config = dict(
    n_layer=16,
    d_model=576,
    n_head=7,
    n_kv_head=1,
    head_dim=64,
    d_mlp=1152,
    vocab_size=32000,
    activation='swiglu',
    norm='rmsnorm',
    norm_place='pre',
    norm_eps=1e-05,
    positions='rope',
    rope_base=1810.0,
    rope_fraction=1.0,
    qk_norm=True,
    attn_scale=0.125,
    bias='none',
    tie_embeddings=False,
    parallel_block=False,
    init='normal',
    init_std_qkv=0.0179,
    init_std_o=0.0202,
    init_std_up=0.0179,
    init_std_down=0.0,
    init_mimetic=0.5,
    optimizer='adamw',
    lr=0.00136,
    beta1=0.9,
    beta2=0.99,
    weight_decay=0.18,
    lr_head=0.00924,
    grad_clip=1.0,
    warmup_steps=566,
    schedule='wsd',
    decay_fraction=0.785,
    decay_shape='linear',
    final_lr_fraction=0.0,
    batch_tokens=262144,
    seq_len=1024,
    doc_mask=True,
    train_tokens=1185000000,
    steps=4521,
    dataset='wikipedia_en',
)
Each number is 50 + 12 x the weight over its row's rms, rounded and kept within 0 to 99. Layers, rows and columns count from 0. The size before them is the row's rms in percent of the matrix's.

# layer 13 MLP gate, 1152x576, rms 0.0433, rows 105-141, columns 448-511
098:57 23 57 85 47 46 50 46 59 73 34 45 35 41 50 40 38 53 60 58 57 74 56 67 46 42 43 49 36 44 44 54 55 47 47 54 66 61 69 80 67 62 27 59 19 65 53 46 44 54 67 54 47 64 34 73 60 49 61 58 34 50 54 62
099:30 58 61 93 39 32 71 59 54 51 67 62 40 51 45 44 66 47 39 50 50 33 59 53 51 60 47 58 35 38 69 58 33 33 53 59 56 48 48 70 51 38 42 49 77 45 62 56 50 33 37 58 38 47 68 40 67 63 54 43 59 39 55 42
105:54 40 53 57 52 61 48 70 56 62 36 50 59 58 53 36 73 52 71 47 63 59 68 30 41 56 45 69 50 54 66 72 63 27 65 32 51 63 63 57 19 61 44 59 74 40 65 60 53 46 60 42 40 48 42 45 37 38 57 60 44 48 73 61
098:49 48 59 32 36 63 27 50 63 57 39 45 37 56 64 46 53 34 39 59 46 67 61 49 46 36 58 42 66 57 37 63 59 28 60 44 58 51 56 34 37 41 32 78 58 49 50 55 49 61 52 38 53 36 72 64 45 57 72 31 48 59 51 58
100:35 51 48 52 62 61 43 59 74 48 53 58 60 31 50 71 53 60 60 64 20 53 55 60 39 25 49 37 60 67 40 50 44 61 51 35 52 62 53 35 45 56 54 45 14 40 62 32 43 44 64 54 50 44 43 53 76 33 42 33 52 13 47 72
098:87 44 51 26 38 46 18 27 50 62 53 46 64 68 59 68 40 57 47 44 27 68 80 66 60 36 50 29 55 43 49 36 65 62 44 55 46 64 46 62 63 44 54 47 67 17 53 49 52 43 62 31 19 69 61 48 63 43 46 31 42 48 53 54
102:24 30 60 40 28 79 39 29 51 62 52 50 59 40 39 44 57 57 32 54 79 44 43 54 50 52 52 22 49 60 43 46 59 39 34 55 52 38 45 12 56 39 58 50 47 57 49 61 53 43 55 39 48 41 61 64 62 61 43 59 50 52 38 39
103:35 51 38 35 52 60 39 46 62 43 46 53 40 49 24 55 44 50 54 45 46 68 44 65 29 54 40 29 55 46 41 47 54 63 35 58 44 53 63 59 54 57 45 55 37 55 56 48 56 49 53 56 54 56 39 37 33 33 72 46 50 44 45 59
095:79 34 53 63 59 60 66 41 56 54 52 56 58 68 57 41 44 38 60 56 63 55 54 61 54 61 53 54 40 55 42 53 49 50 43 58 44 41 43 30 75 56 45 63 37 31 51 67 65 41 48 59 53 36 27 48 26 68 24 52 46 50 55 31
097:34 41 75 20 59 34 48 55 46 54 42 65 56 63 57 47 36 65 39 45 26 43 41 41 44 38 42 63 44 40 58 42 33 52 54 38 59 55 54 29 60 46 57 66 47 66 31 55 64 58 38 47 40 53 62 45 53 63 56 32 49 62 70 51
098:33 48 57 71 63 67 49 43 33 29 57 58 44 52 47 47 54 49 57 49 51 51 31 57 75 66 48 45 59 43 69 45 61 51 43 62 36 27 36 28 69 56 68 47 47 65 56 74 56 25 44 62 67 63 39 42 34 46 39 57 55 61 19 70
101:53 65 74 48 58 64 60 61 46 50 42 48 39 56 57 53 40 76 61 24 59 51 39 53 54 48 45 37 69 60 47 62 37 48 39 70 75 70 42 61 61 34 59 46 60 60 45 50 51 41 65 61 53 70 55 46 53 39 25 38 59 40 60 46
095:40 38 38 53 47 33 44 64 60 58 34 64 43 45 57 45 31 74 52 54 56 25 65 55 54 44 47 21 69 28 53 41 42 66 13 42 56 39 33 44 55 42 41 64 48 72 52 40 38 44 55 41 32 40 59 79 49 64 51 51 41 58 34 64
104:34 42 61 49 38 54 35 40 31 59 46 57 67 37 48 43 48 59 47 54 39 55 40 48 58 64 51 38 63 73 53 68 52 74 48 31 56 45 67 43 45 51 47 69 46 47 58 57 38 36 32 50 53 50 40 71 61 31 51 08 21 55 47 31
095:42 37 34 48 36 39 37 46 71 57 39 37 43 47 55 36 60 54 52 67 52 61 44 41 60 77 45 64 52 48 61 50 75 63 38 62 45 36 30 40 39 35 42 55 64 45 50 64 37 58 55 71 50 50 56 60 52 50 48 67 59 54 73 66
100:51 47 31 30 60 44 65 62 42 39 62 42 58 35 66 43 46 55 53 34 44 56 33 40 62 60 46 55 57 50 58 42 66 38 55 58 54 51 69 45 38 47 47 54 27 55 61 46 60 48 49 48 25 46 57 39 37 61 50 51 35 47 52 42
102:59 48 39 53 47 83 77 24 50 54 40 45 38 47 54 63 53 71 54 44 57 61 43 35 59 54 55 60 68 51 39 44 28 51 46 43 43 54 63 45 51 62 54 47 52 47 64 74 47 76 26 59 53 58 46 45 55 52 63 55 39 56 36 48
095:34 61 65 52 59 36 62 56 38 46 76 51 63 46 40 54 29 54 45 56 72 51 63 50 54 59 39 32 50 81 42 54 71 55 55 46 52 52 57 63 47 60 53 65 64 45 61 74 56 63 56 48 51 54 42 52 50 56 52 51 57 35 58 45
106:43 38 66 59 64 44 55 46 51 30 41 63 45 59 51 47 29 51 40 49 61 63 40 63 33 47 50 64 55 38 55 78 13 45 45 39 51 47 53 41 61 51 58 43 49 59 69 50 58 51 55 64 53 43 63 50 63 30 65 48 61 46 37 35
098:72 58 40 55 45 55 63 50 53 50 39 39 29 32 73 44 46 41 53 50 48 38 50 46 49 44 51 51 51 63 43 38 37 68 69 30 55 55 43 56 63 56 69 51 56 36 50 43 50 47 45 46 25 38 65 41 35 51 52 65 46 34 29 45
098:58 57 60 54 43 58 43 46 45 41 49 48 69 44 45 61 51 44 49 46 74 36 57 55 45 71 50 46 63 71 61 55 67 42 43 52 34 58 67 24 58 49 55 56 57 53 44 46 49 49 48 56 83 64 51 55 47 56 58 57 61 51 86 60
099:47 19 54 53 54 44 44 37 55 54 71 41 63 43 36 65 47 48 53 52 49 32 62 31 37 45 49 67 65 24 44 43 60 44 73 47 41 62 24 49 27 59 57 36 47 44 48 60 58 60 59 57 35 52 35 52 64 55 66 66 55 60 45 66
100:48 44 39 51 54 53 46 58 61 61 36 58 52 63 36 30 71 52 56 54 48 48 54 48 40 36 32 18 72 62 66 50 48 43 34 70 25 36 72 51 61 61 64 53 51 63 56 70 53 40 62 66 56 43 40 46 52 54 48 67 45 25 39 67
099:55 62 42 51 41 45 30 39 35 55 66 43 48 72 45 43 54 61 51 57 66 49 45 67 54 52 36 54 20 38 38 57 66 40 55 67 59 66 58 50 68 46 51 89 28 40 46 52 60 47 61 76 61 43 63 43 65 19 52 31 46 52 45 23
096:42 39 34 42 54 71 43 46 64 49 37 42 54 68 65 46 48 61 66 71 44 51 43 60 62 43 41 52 52 61 41 42 29 72 51 42 66 57 39 38 45 50 35 50 34 49 50 39 35 35 35 44 43 53 47 50 48 57 51 54 33 47 41 60
103:48 42 51 53 50 47 34 35 52 61 48 79 63 50 55 45 38 49 58 40 36 48 55 55 54 56 47 60 58 36 35 56 16 39 37 58 61 53 43 36 53 32 51 57 44 45 54 46 44 42 35 43 47 53 45 73 36 71 43 33 49 47 73 75
100:49 53 56 69 35 45 42 74 43 61 48 38 56 44 67 58 46 54 30 66 43 46 48 54 38 27 35 58 34 66 58 50 68 57 48 45 27 59 56 39 57 53 48 55 40 38 47 43 58 57 54 53 42 38 66 51 58 51 63 54 61 49 48 45
108:31 44 52 51 57 54 57 74 68 53 30 41 46 61 55 55 62 57 57 38 51 51 60 41 40 40 33 65 56 48 51 63 48 52 59 61 64 51 54 45 52 50 57 57 49 54 41 79 65 52 49 59 44 51 46 53 67 45 56 39 45 40 53 49
098:49 50 46 47 54 65 35 45 55 81 40 56 43 53 60 36 69 49 46 48 47 43 42 48 51 32 36 64 72 76 73 33 53 68 59 44 58 76 54 62 52 72 24 53 50 64 41 57 41 17 65 49 47 22 41 59 33 60 44 42 68 49 58 56
097:66 25 48 46 44 39 23 45 54 55 54 38 53 58 53 29 52 47 60 74 48 55 54 39 50 36 41 36 40 76 55 49 62 30 59 63 55 38 46 33 52 51 30 33 42 30 42 26 62 60 52 53 54 45 72 45 55 52 67 48 42 68 50 58
101:36 38 43 66 29 56 40 37 50 63 42 55 51 26 39 65 44 60 44 34 48 69 47 41 52 54 49 46 58 54 46 53 82 51 70 44 70 75 70 46 72 51 39 56 42 75 45 54 45 38 62 46 44 67 61 63 78 54 39 45 63 65 25 40
098:55 62 34 62 47 61 67 44 44 47 57 48 40 57 46 42 67 30 44 50 53 45 52 66 52 47 56 49 68 66 26 28 30 49 40 53 46 33 57 36 65 48 37 52 37 41 72 43 54 42 36 49 55 60 52 51 40 45 56 53 41 32 51 51
094:65 50 55 32 54 45 54 67 27 49 68 57 60 60 44 43 45 67 54 67 59 34 61 54 42 67 54 70 65 69 54 75 56 48 49 50 39 42 46 35 60 41 30 56 61 37 55 70 50 55 67 44 60 28 44 41 48 23 43 59 37 15 52 70
102:46 64 76 44 50 54 61 47 63 38 49 48 50 52 40 38 52 51 63 63 45 70 48 54 70 40 45 34 63 58 59 60 54 36 61 51 60 56 53 40 67 44 32 35 39 33 53 66 33 49 42 40 28 59 56 38 56 64 46 31 52 44 52 55
096:54 69 53 40 57 50 42 74 39 46 73 39 63 50 28 84 53 51 52 23 52 47 29 63 53 44 41 64 63 56 33 48 47 34 32 38 67 53 54 59 47 45 63 43 48 50 57 32 50 72 84 43 38 40 31 46 37 58 46 42 63 40 58 63
095:46 65 62 45 27 58 59 52 61 64 56 60 42 50 55 31 54 41 45 67 77 39 62 53 58 51 58 52 84 44 46 59 50 24 42 60 63 45 61 54 41 38 44 30 75 61 43 48 56 41 37 47 51 60 47 54 68 48 57 43 72 55 43 73
103:41 52 42 49 49 47 23 55 36 44 37 36 66 64 38 53 61 46 56 47 28 71 24 37 41 37 41 80 51 79 58 64 53 61 45 60 63 83 46 52 33 37 51 59 48 81 59 51 63 60 63 64 38 49 57 62 46 35 48 32 59 48 62 38
# layer 13 MLP up, 1152x576, rms 0.0449, rows 105-140, columns 448-511
096:64 36 41 41 41 75 45 38 55 60 47 54 62 36 49 52 49 50 29 60 77 67 62 58 47 52 50 57 68 64 55 51 65 52 74 50 23 51 40 55 31 64 66 46 76 28 55 33 62 41 57 62 53 72 43 43 42 33 48 43 59 29 51 48
103:49 52 35 57 61 37 42 55 30 39 69 55 53 63 44 49 62 28 48 39 52 53 41 49 49 40 40 45 36 42 53 15 58 43 42 59 29 45 46 29 40 43 38 55 45 67 45 63 71 33 39 44 80 38 68 46 51 49 58 48 63 73 70 50
100:60 63 57 58 38 59 54 49 48 56 42 49 52 37 29 54 46 56 67 45 36 41 35 34 46 72 38 51 47 36 28 31 37 54 40 56 54 57 66 46 57 61 50 52 66 24 55 55 37 64 43 50 64 50 58 50 52 64 36 29 39 44 38 55
101:62 54 39 46 25 61 61 44 54 50 66 60 43 51 59 52 30 57 54 44 67 26 39 46 45 46 56 57 45 55 29 56 51 61 80 63 53 36 47 55 63 71 36 49 52 63 49 35 78 31 41 36 58 51 58 72 51 55 49 49 36 50 33 37
097:60 46 48 51 45 60 35 28 59 33 42 52 47 62 46 39 64 37 28 77 38 60 64 61 32 53 46 35 33 57 55 56 44 65 45 46 56 49 69 46 44 33 52 41 41 48 50 53 66 39 45 72 42 51 67 48 15 56 48 47 58 31 62 37
093:41 49 57 47 76 43 19 36 40 51 29 49 52 50 64 19 37 47 62 56 46 51 35 68 33 54 45 42 48 39 38 45 61 45 39 27 33 66 39 51 45 42 58 64 55 44 44 63 56 26 44 62 46 44 47 55 54 61 51 58 55 61 41 44
099:45 47 27 69 26 33 47 58 48 22 63 46 54 53 49 49 48 47 35 18 47 53 61 31 43 47 62 64 60 60 52 57 49 37 64 42 44 62 52 43 49 58 47 41 50 55 52 43 56 52 57 43 20 31 63 49 55 31 46 62 44 34 48 61
097:73 53 59 55 37 63 54 47 47 52 56 39 54 55 42 71 59 50 62 62 54 55 39 63 37 72 59 38 49 69 34 64 45 42 58 50 56 64 40 28 59 56 62 75 44 42 68 66 61 51 39 50 44 43 60 51 50 56 62 29 37 57 53 48
096:42 59 38 25 33 48 54 42 48 40 24 59 34 44 54 64 48 56 46 43 62 36 41 40 48 48 49 46 67 26 65 58 43 42 45 47 78 39 58 56 51 54 46 33 63 56 39 61 38 58 40 65 25 52 65 64 54 19 53 44 53 35 65 49
096:45 34 63 54 51 37 61 74 70 60 43 45 35 54 30 66 48 44 49 47 63 37 24 41 63 34 51 73 50 54 62 48 46 43 70 57 55 55 51 55 36 31 47 49 61 26 39 73 38 43 34 29 84 39 57 70 49 50 68 40 47 61 64 47
099:55 41 54 50 32 75 46 24 39 50 52 51 36 40 43 40 58 46 60 52 58 47 57 37 60 42 56 54 54 34 49 61 55 56 46 56 59 58 67 66 61 60 45 47 38 34 47 58 56 42 41 57 49 56 66 48 39 62 58 55 56 59 30 60
092:38 57 20 50 45 27 61 55 66 34 74 55 55 44 65 52 43 58 47 53 64 55 66 69 44 49 58 33 51 47 41 50 49 27 72 50 36 46 66 38 43 43 65 39 52 23 76 45 50 55 43 39 41 36 54 48 47 50 64 50 45 62 49 34
092:46 38 32 57 39 45 55 57 59 73 73 45 69 50 56 36 31 59 39 51 49 29 62 44 38 44 57 56 45 35 40 36 59 52 51 70 36 46 53 62 44 54 26 71 47 60 52 46 48 42 48 42 49 35 51 61 68 53 30 70 69 60 30 60
104:47 51 54 64 57 61 31 67 44 33 46 65 67 54 46 48 42 58 43 55 60 50 39 72 57 48 58 43 68 39 45 75 54 39 53 56 84 61 38 55 50 53 35 60 65 45 47 59 31 46 05 47 53 43 63 63 45 46 49 20 47 53 53 62
097:60 70 43 57 71 22 44 35 54 64 25 52 53 52 71 60 18 48 42 45 33 50 67 58 24 51 63 56 57 42 36 49 46 57 38 46 38 53 66 48 61 57 33 50 40 60 56 19 47 70 63 51 54 32 52 38 68 60 34 34 38 60 64 57
097:33 58 52 49 51 38 48 49 70 54 27 65 28 46 61 72 70 23 54 60 52 64 36 69 56 55 54 50 39 69 70 81 53 42 42 56 52 49 40 31 52 63 44 67 61 38 50 71 47 41 46 52 61 71 57 48 55 50 49 43 78 58 65 62
103:63 45 46 31 37 73 70 57 50 46 47 61 41 57 55 37 38 35 49 63 60 36 46 50 62 46 67 39 89 50 55 77 28 47 51 28 33 65 67 53 67 55 40 54 37 46 62 56 57 37 69 41 37 57 58 65 72 22 56 56 52 38 55 57
105:99 60 36 44 41 55 58 34 57 49 54 66 36 50 48 55 69 43 46 19 56 36 58 60 39 60 51 39 47 45 77 35 45 51 51 62 52 57 59 55 82 36 53 51 43 37 45 59 69 56 64 33 57 59 55 60 46 33 31 51 43 34 49 53
107:52 53 64 36 48 32 57 41 38 39 44 56 48 49 34 39 33 39 52 38 48 48 39 50 65 23 55 52 47 55 72 61 39 41 39 24 59 41 51 38 66 70 39 55 30 48 47 34 61 53 37 47 62 76 62 64 60 51 66 45 52 50 45 64
094:44 41 46 31 33 44 52 51 51 50 40 46 28 28 53 57 43 58 68 70 51 49 65 51 59 57 44 44 36 45 51 62 59 53 54 63 44 39 45 52 52 50 43 50 64 30 56 55 62 49 77 48 62 50 47 44 37 43 52 39 47 30 39 38
103:53 46 41 50 34 68 54 36 57 56 58 51 55 55 59 50 46 43 64 51 45 55 35 35 27 40 40 43 31 50 68 47 61 32 45 36 49 36 40 69 39 82 34 59 43 49 44 73 49 41 53 54 38 28 66 34 66 44 52 51 58 49 49 55
098:49 37 60 49 62 59 58 48 47 60 75 54 76 62 45 61 48 52 48 64 39 56 53 44 57 35 48 72 42 49 14 39 55 59 54 36 53 50 44 85 32 55 32 62 41 55 60 47 44 51 48 41 45 28 60 48 62 30 37 49 39 67 33 31
099:43 64 53 61 49 44 50 38 25 45 70 57 31 57 36 56 53 49 57 49 48 49 60 58 30 66 57 57 50 41 16 52 49 55 43 61 48 37 47 39 69 53 52 53 45 37 25 39 56 48 78 65 36 61 61 73 46 55 26 54 54 36 53 55
107:52 38 51 45 57 27 57 38 43 43 54 55 42 48 55 26 40 40 37 78 51 50 40 48 45 54 56 39 52 56 34 44 50 52 58 36 43 54 35 62 57 51 54 68 59 58 24 34 57 49 54 71 49 33 65 47 46 41 40 33 42 63 36 39
099:51 49 68 47 56 43 38 44 41 60 56 43 46 51 69 54 59 59 56 62 48 50 40 66 33 24 49 58 42 37 41 26 40 34 30 60 66 45 47 63 52 40 41 44 61 43 43 41 63 63 41 52 28 53 57 77 61 61 62 74 58 55 51 36
100:38 59 56 38 40 46 35 70 31 51 21 56 49 34 51 39 65 43 57 60 37 58 50 60 67 61 47 43 37 50 57 39 45 38 44 54 39 29 47 59 39 56 52 75 29 34 59 63 51 52 50 78 45 65 29 45 47 53 57 52 66 32 67 54
106:53 57 40 49 21 42 71 35 48 36 39 60 36 62 40 59 50 40 54 57 48 37 61 44 66 47 35 49 63 34 52 41 60 46 58 47 43 47 62 50 68 47 69 46 44 41 62 70 47 49 61 28 52 52 33 49 55 65 36 47 35 40 40 53
104:41 63 46 45 67 54 44 70 62 53 46 39 57 56 51 49 45 54 51 52 60 68 53 47 52 24 49 17 36 51 43 78 76 47 50 53 56 52 69 46 47 55 56 55 54 73 47 48 45 52 47 53 31 65 47 34 55 48 59 46 60 40 50 44
095:49 36 62 38 52 31 66 63 83 54 48 61 29 52 25 33 52 41 48 46 30 43 23 58 51 57 56 37 69 40 53 51 58 48 69 58 61 60 32 40 36 53 81 60 37 59 72 59 60 57 48 49 42 54 67 77 67 29 58 63 58 52 62 56
099:74 49 44 47 40 52 57 53 42 49 37 57 48 51 38 55 52 46 61 31 44 51 12 48 55 29 41 40 71 44 28 49 60 62 47 38 42 44 61 66 52 52 56 68 46 61 28 39 40 48 46 61 49 62 63 67 65 54 34 50 42 44 41 34
102:60 47 63 46 47 46 34 47 56 50 55 48 38 73 49 55 43 62 33 70 74 29 65 60 54 46 54 64 26 54 55 56 46 45 36 50 51 39 31 51 44 48 62 38 56 47 58 44 60 77 45 54 51 68 39 42 41 41 56 54 49 46 63 56
092:44 50 34 64 51 33 52 48 56 67 68 54 44 40 39 36 40 45 51 34 53 50 56 60 40 36 49 43 47 40 51 39 39 38 44 47 46 39 50 62 73 43 65 66 17 34 24 57 35 36 71 50 57 51 43 69 33 41 54 56 62 51 56 41
093:39 40 52 30 48 51 62 43 65 67 51 44 44 49 36 65 54 39 24 43 36 61 55 63 42 25 48 72 49 38 47 57 48 73 45 33 55 47 56 42 14 43 38 77 48 38 32 38 62 55 63 67 57 52 36 61 55 40 47 64 44 43 33 42
097:39 43 29 36 49 54 37 22 50 49 58 63 58 58 43 53 60 55 57 41 49 49 39 39 50 53 43 34 58 30 55 60 60 63 65 38 29 62 45 29 66 62 45 53 65 46 60 55 53 54 61 56 49 51 55 52 24 30 34 66 58 53 51 63
095:84 52 47 45 66 43 31 38 56 38 25 57 48 47 35 47 47 45 50 42 57 55 46 49 36 64 45 54 55 55 45 57 57 48 40 57 44 54 45 46 43 43 58 65 25 53 56 53 55 45 62 54 59 45 39 55 41 44 46 66 50 63 42 36
101:50 54 66 36 56 56 34 40 64 52 45 51 74 25 08 33 53 41 40 52 55 57 56 38 65 22 57 49 35 52 45 39 60 61 71 40 42 42 48 60 45 25 46 50 62 30 55 43 58 68 37 46 28 47 58 54 70 57 35 67 38 45 61 63
# layer 13 MLP down (transposed), 1152x576, rms 0.0419, rows 105-140, columns 448-511
098:43 56 54 46 54 53 67 56 54 52 52 82 63 52 60 35 61 40 42 27 47 53 71 42 33 38 18 57 43 39 51 60 50 55 47 38 35 34 51 47 44 26 62 56 59 61 51 65 29 62 33 53 62 65 51 59 36 69 73 31 50 59 35 40
099:58 54 59 53 47 37 49 62 35 52 48 62 66 60 58 24 58 41 51 49 30 67 46 58 46 79 98 39 46 46 35 31 44 42 36 53 47 62 48 40 43 51 50 51 44 43 59 45 60 56 54 43 40 48 47 42 52 46 66 49 53 35 30 49
105:54 72 41 32 67 55 77 29 59 30 64 60 38 51 47 64 50 45 53 48 67 45 30 69 75 59 03 63 42 48 57 65 37 37 59 46 43 54 59 32 57 40 44 38 63 72 45 64 56 40 63 44 62 56 49 53 35 66 60 35 38 38 39 76
102:43 59 40 50 52 52 63 40 75 34 40 54 61 61 55 46 67 48 55 49 85 30 54 55 47 73 96 47 29 70 59 59 46 37 63 40 39 43 52 43 27 39 79 37 55 40 47 62 51 32 33 36 49 52 40 50 38 70 57 40 45 52 51 41
099:51 37 26 60 49 47 33 56 44 57 38 45 47 45 46 60 60 51 53 51 50 51 49 56 39 63 21 43 64 62 32 62 38 50 23 47 46 49 35 45 52 39 72 42 68 35 38 39 45 54 56 52 46 43 51 50 42 49 36 37 66 54 57 61
097:53 43 59 45 26 40 70 63 46 69 58 57 62 48 55 60 65 35 45 55 44 51 40 55 32 69 73 60 44 72 63 42 64 62 31 56 54 57 55 47 36 54 72 42 53 36 33 56 49 64 30 45 51 38 68 58 58 15 53 43 41 64 55 24
084:62 69 41 39 58 49 61 47 57 44 66 50 49 67 59 30 61 56 61 55 23 80 55 52 63 46 09 22 43 46 63 57 57 75 52 67 47 47 43 54 43 78 42 38 51 48 28 70 43 46 42 53 41 56 60 52 42 67 32 39 31 63 48 32
098:49 47 43 55 61 48 36 47 48 45 58 44 61 10 30 44 43 62 58 35 54 49 60 64 46 41 65 49 74 37 49 43 47 37 48 57 50 64 44 63 45 60 30 51 37 66 44 03 57 62 54 51 38 53 61 33 52 59 67 39 63 53 43 67
100:45 38 41 58 55 63 57 35 44 53 53 52 51 52 40 39 50 55 48 46 56 42 65 45 51 68 34 54 41 54 59 42 61 37 49 37 53 51 60 57 40 59 70 42 62 28 56 60 53 67 53 81 56 50 54 57 42 52 48 54 42 55 28 43
100:55 59 40 55 61 67 43 53 30 80 46 43 65 69 35 54 62 27 33 33 49 79 58 57 36 50 81 44 50 72 64 56 64 54 65 62 65 59 45 55 50 52 70 48 70 54 48 52 69 40 56 69 61 50 64 47 31 50 29 32 48 59 54 71
102:48 57 46 33 39 37 56 60 51 36 46 59 60 48 34 45 51 55 50 54 37 47 55 51 38 39 82 42 57 48 47 74 54 78 41 50 39 38 60 44 69 52 58 60 54 41 46 50 44 49 64 26 57 37 28 49 36 66 37 62 69 46 42 57
092:66 49 48 36 51 39 69 42 59 45 26 66 39 63 45 59 54 41 62 36 65 64 37 69 65 50 77 77 53 63 62 54 50 55 36 46 47 42 49 53 46 54 39 67 52 44 42 34 63 59 52 46 77 47 46 32 54 69 36 51 61 58 76 63
093:70 50 66 50 48 60 44 39 42 50 46 55 78 49 50 27 53 62 30 67 71 61 38 64 64 51 46 63 47 87 32 57 53 58 60 68 63 46 51 64 50 70 64 44 61 71 45 53 63 56 54 39 43 55 48 35 57 48 48 64 49 51 74 50
104:58 51 58 39 41 42 37 45 56 45 52 22 53 55 39 45 43 37 65 59 45 39 32 91 43 34 76 53 54 66 44 51 59 44 52 29 47 64 49 46 52 47 42 54 53 63 48 59 61 56 48 53 41 50 50 45 52 46 62 53 58 72 53 50
099:27 51 42 28 37 68 44 48 40 64 62 39 82 62 61 59 56 62 53 50 46 72 55 57 42 44 00 60 53 52 43 75 53 48 64 46 78 68 51 57 47 72 57 62 54 52 55 51 48 54 65 44 43 67 36 73 62 36 33 50 36 64 47 61
099:37 62 43 46 57 63 64 50 68 54 63 40 50 63 56 35 57 52 46 65 59 47 66 50 58 34 22 54 46 59 54 44 44 34 48 44 38 60 37 41 69 51 63 41 58 66 53 45 46 45 16 45 79 63 61 59 35 63 79 43 64 60 48 58
104:58 64 49 49 52 66 56 60 66 71 35 52 46 73 47 34 36 64 47 52 51 33 60 59 55 39 90 54 73 60 37 48 53 19 53 55 57 44 37 71 61 49 55 37 33 48 44 40 71 38 53 52 46 60 22 60 51 63 46 63 46 67 50 31
106:42 66 61 59 33 37 57 60 51 48 49 48 30 45 56 58 48 41 49 52 50 46 43 33 35 42 33 53 58 47 45 54 47 32 40 61 55 26 41 45 50 54 35 63 53 65 42 46 30 57 50 64 71 56 50 63 39 37 43 64 39 63 50 61
107:48 37 51 53 59 42 39 53 47 59 46 49 53 44 70 51 61 61 65 75 58 63 57 42 44 52 34 45 69 56 48 32 25 29 51 50 73 69 48 46 38 40 56 58 39 37 59 73 47 41 63 63 60 43 50 53 48 65 44 57 64 53 63 65
098:62 44 38 50 62 65 51 46 36 51 63 61 52 44 57 56 45 33 44 72 49 46 49 48 57 42 44 53 62 45 41 75 48 49 13 40 57 47 67 64 25 57 60 52 50 50 45 46 49 56 18 44 41 62 50 59 59 71 47 56 48 47 54 51
101:58 57 54 55 64 63 61 42 55 35 28 51 42 37 48 37 36 66 56 63 44 37 44 52 53 63 12 70 34 74 59 48 38 38 49 49 33 40 51 38 35 54 58 50 55 67 53 63 71 67 52 46 44 35 72 52 53 45 51 41 46 52 36 66
097:49 42 14 52 37 40 32 48 45 42 35 51 34 55 31 45 71 51 59 65 57 46 39 57 40 43 45 37 38 48 52 57 45 55 44 49 50 55 65 46 53 58 60 28 36 41 51 34 44 40 59 60 44 59 58 51 39 55 48 43 53 62 48 60
099:57 45 35 50 50 39 51 32 43 55 62 46 48 26 54 65 55 41 57 32 53 44 55 49 40 64 29 41 70 57 43 45 49 44 63 54 58 58 57 21 40 30 47 35 63 62 26 44 54 48 50 66 68 49 52 46 39 59 41 50 42 48 37 59
107:55 45 62 34 55 44 27 50 38 67 46 56 45 60 51 51 46 38 64 44 54 52 58 48 44 71 99 37 42 31 47 41 62 49 60 67 15 78 61 82 47 53 41 46 68 50 48 71 39 37 68 49 49 71 40 47 43 60 49 45 49 55 37 49
101:25 68 44 55 26 55 61 27 59 42 38 41 65 44 72 24 58 44 46 55 45 34 68 36 56 53 53 54 56 68 65 55 54 42 59 54 50 54 34 62 69 55 51 51 43 73 67 63 62 31 56 52 67 49 42 64 61 46 77 53 51 41 51 57
098:73 47 60 61 50 26 38 50 58 46 63 61 28 53 42 64 57 49 55 40 43 45 53 29 54 50 00 54 50 53 52 58 51 50 54 59 65 70 70 37 61 58 56 61 59 72 34 59 65 45 40 32 42 62 40 55 65 57 66 50 55 58 61 58
109:64 37 43 46 33 60 42 28 29 59 56 52 48 45 62 39 46 41 47 55 44 35 38 59 50 59 00 68 57 39 50 49 54 40 63 50 53 33 46 60 48 45 52 29 56 65 45 60 40 49 59 42 78 45 44 42 63 72 45 41 38 57 54 53
104:39 38 70 57 42 58 58 61 49 62 36 52 51 54 65 29 65 41 64 58 52 47 61 37 56 71 70 43 57 42 41 48 54 52 52 34 40 34 39 72 60 51 49 43 58 35 60 52 61 25 50 56 36 42 30 41 60 49 45 42 64 42 47 47
098:55 53 52 36 46 62 64 17 73 61 52 48 36 56 40 54 44 68 43 64 49 45 50 49 61 34 41 66 44 51 46 49 45 46 63 40 51 67 47 37 53 56 40 57 57 50 56 39 53 47 66 56 49 58 43 28 66 55 53 34 50 29 54 48
102:76 74 50 41 70 47 44 75 38 40 29 53 53 52 50 50 78 40 48 45 55 47 73 52 56 50 28 43 54 24 44 43 68 48 45 64 48 51 49 55 64 41 59 39 51 63 53 44 52 65 38 52 50 48 69 51 46 69 53 49 40 31 67 50
083:37 43 27 56 63 46 72 35 53 91 41 40 54 56 60 52 58 65 52 44 33 69 37 56 43 46 00 66 55 68 53 30 57 38 32 33 67 47 45 67 67 49 49 38 41 63 52 59 31 34 52 40 60 37 59 62 60 44 30 42 44 52 52 48
089:56 47 61 53 51 37 30 48 56 40 61 48 31 47 38 51 58 40 50 57 58 70 50 42 49 56 99 66 58 37 67 59 71 59 52 45 56 62 56 30 32 59 38 43 77 50 53 57 73 49 43 51 60 65 69 58 52 47 53 38 49 60 73 66
098:72 59 46 40 43 54 54 65 76 48 37 40 65 43 74 28 36 53 54 70 53 51 54 40 50 64 28 50 61 34 50 56 59 29 51 45 48 54 47 68 79 48 57 52 99 44 52 46 51 53 68 53 34 30 44 47 56 51 48 49 44 56 45 61
102:47 42 75 41 39 28 60 46 60 44 45 59 39 60 51 20 33 49 46 36 37 44 49 65 50 49 57 73 55 76 45 37 55 55 45 45 50 28 70 31 48 56 48 33 72 49 67 50 58 61 43 29 51 39 39 51 34 46 49 32 44 48 71 50
096:51 37 59 55 63 51 33 73 42 33 41 52 46 46 37 60 51 36 48 58 47 46 52 44 42 38 44 53 50 33 41 60 61 61 10 46 39 46 58 37 39 56 45 60 58 43 35 63 63 44 33 58 35 36 74 55 35 35 45 58 48 39 72 60
102:55 71 55 42 50 47 36 62 53 46 39 66 37 37 54 66 53 48 63 48 32 34 43 47 57 42 22 63 40 54 45 67 56 56 54 41 46 42 35 54 68 33 46 49 61 54 65 55 30 52 39 25 29 63 44 64 47 44 41 53 38 55 51 47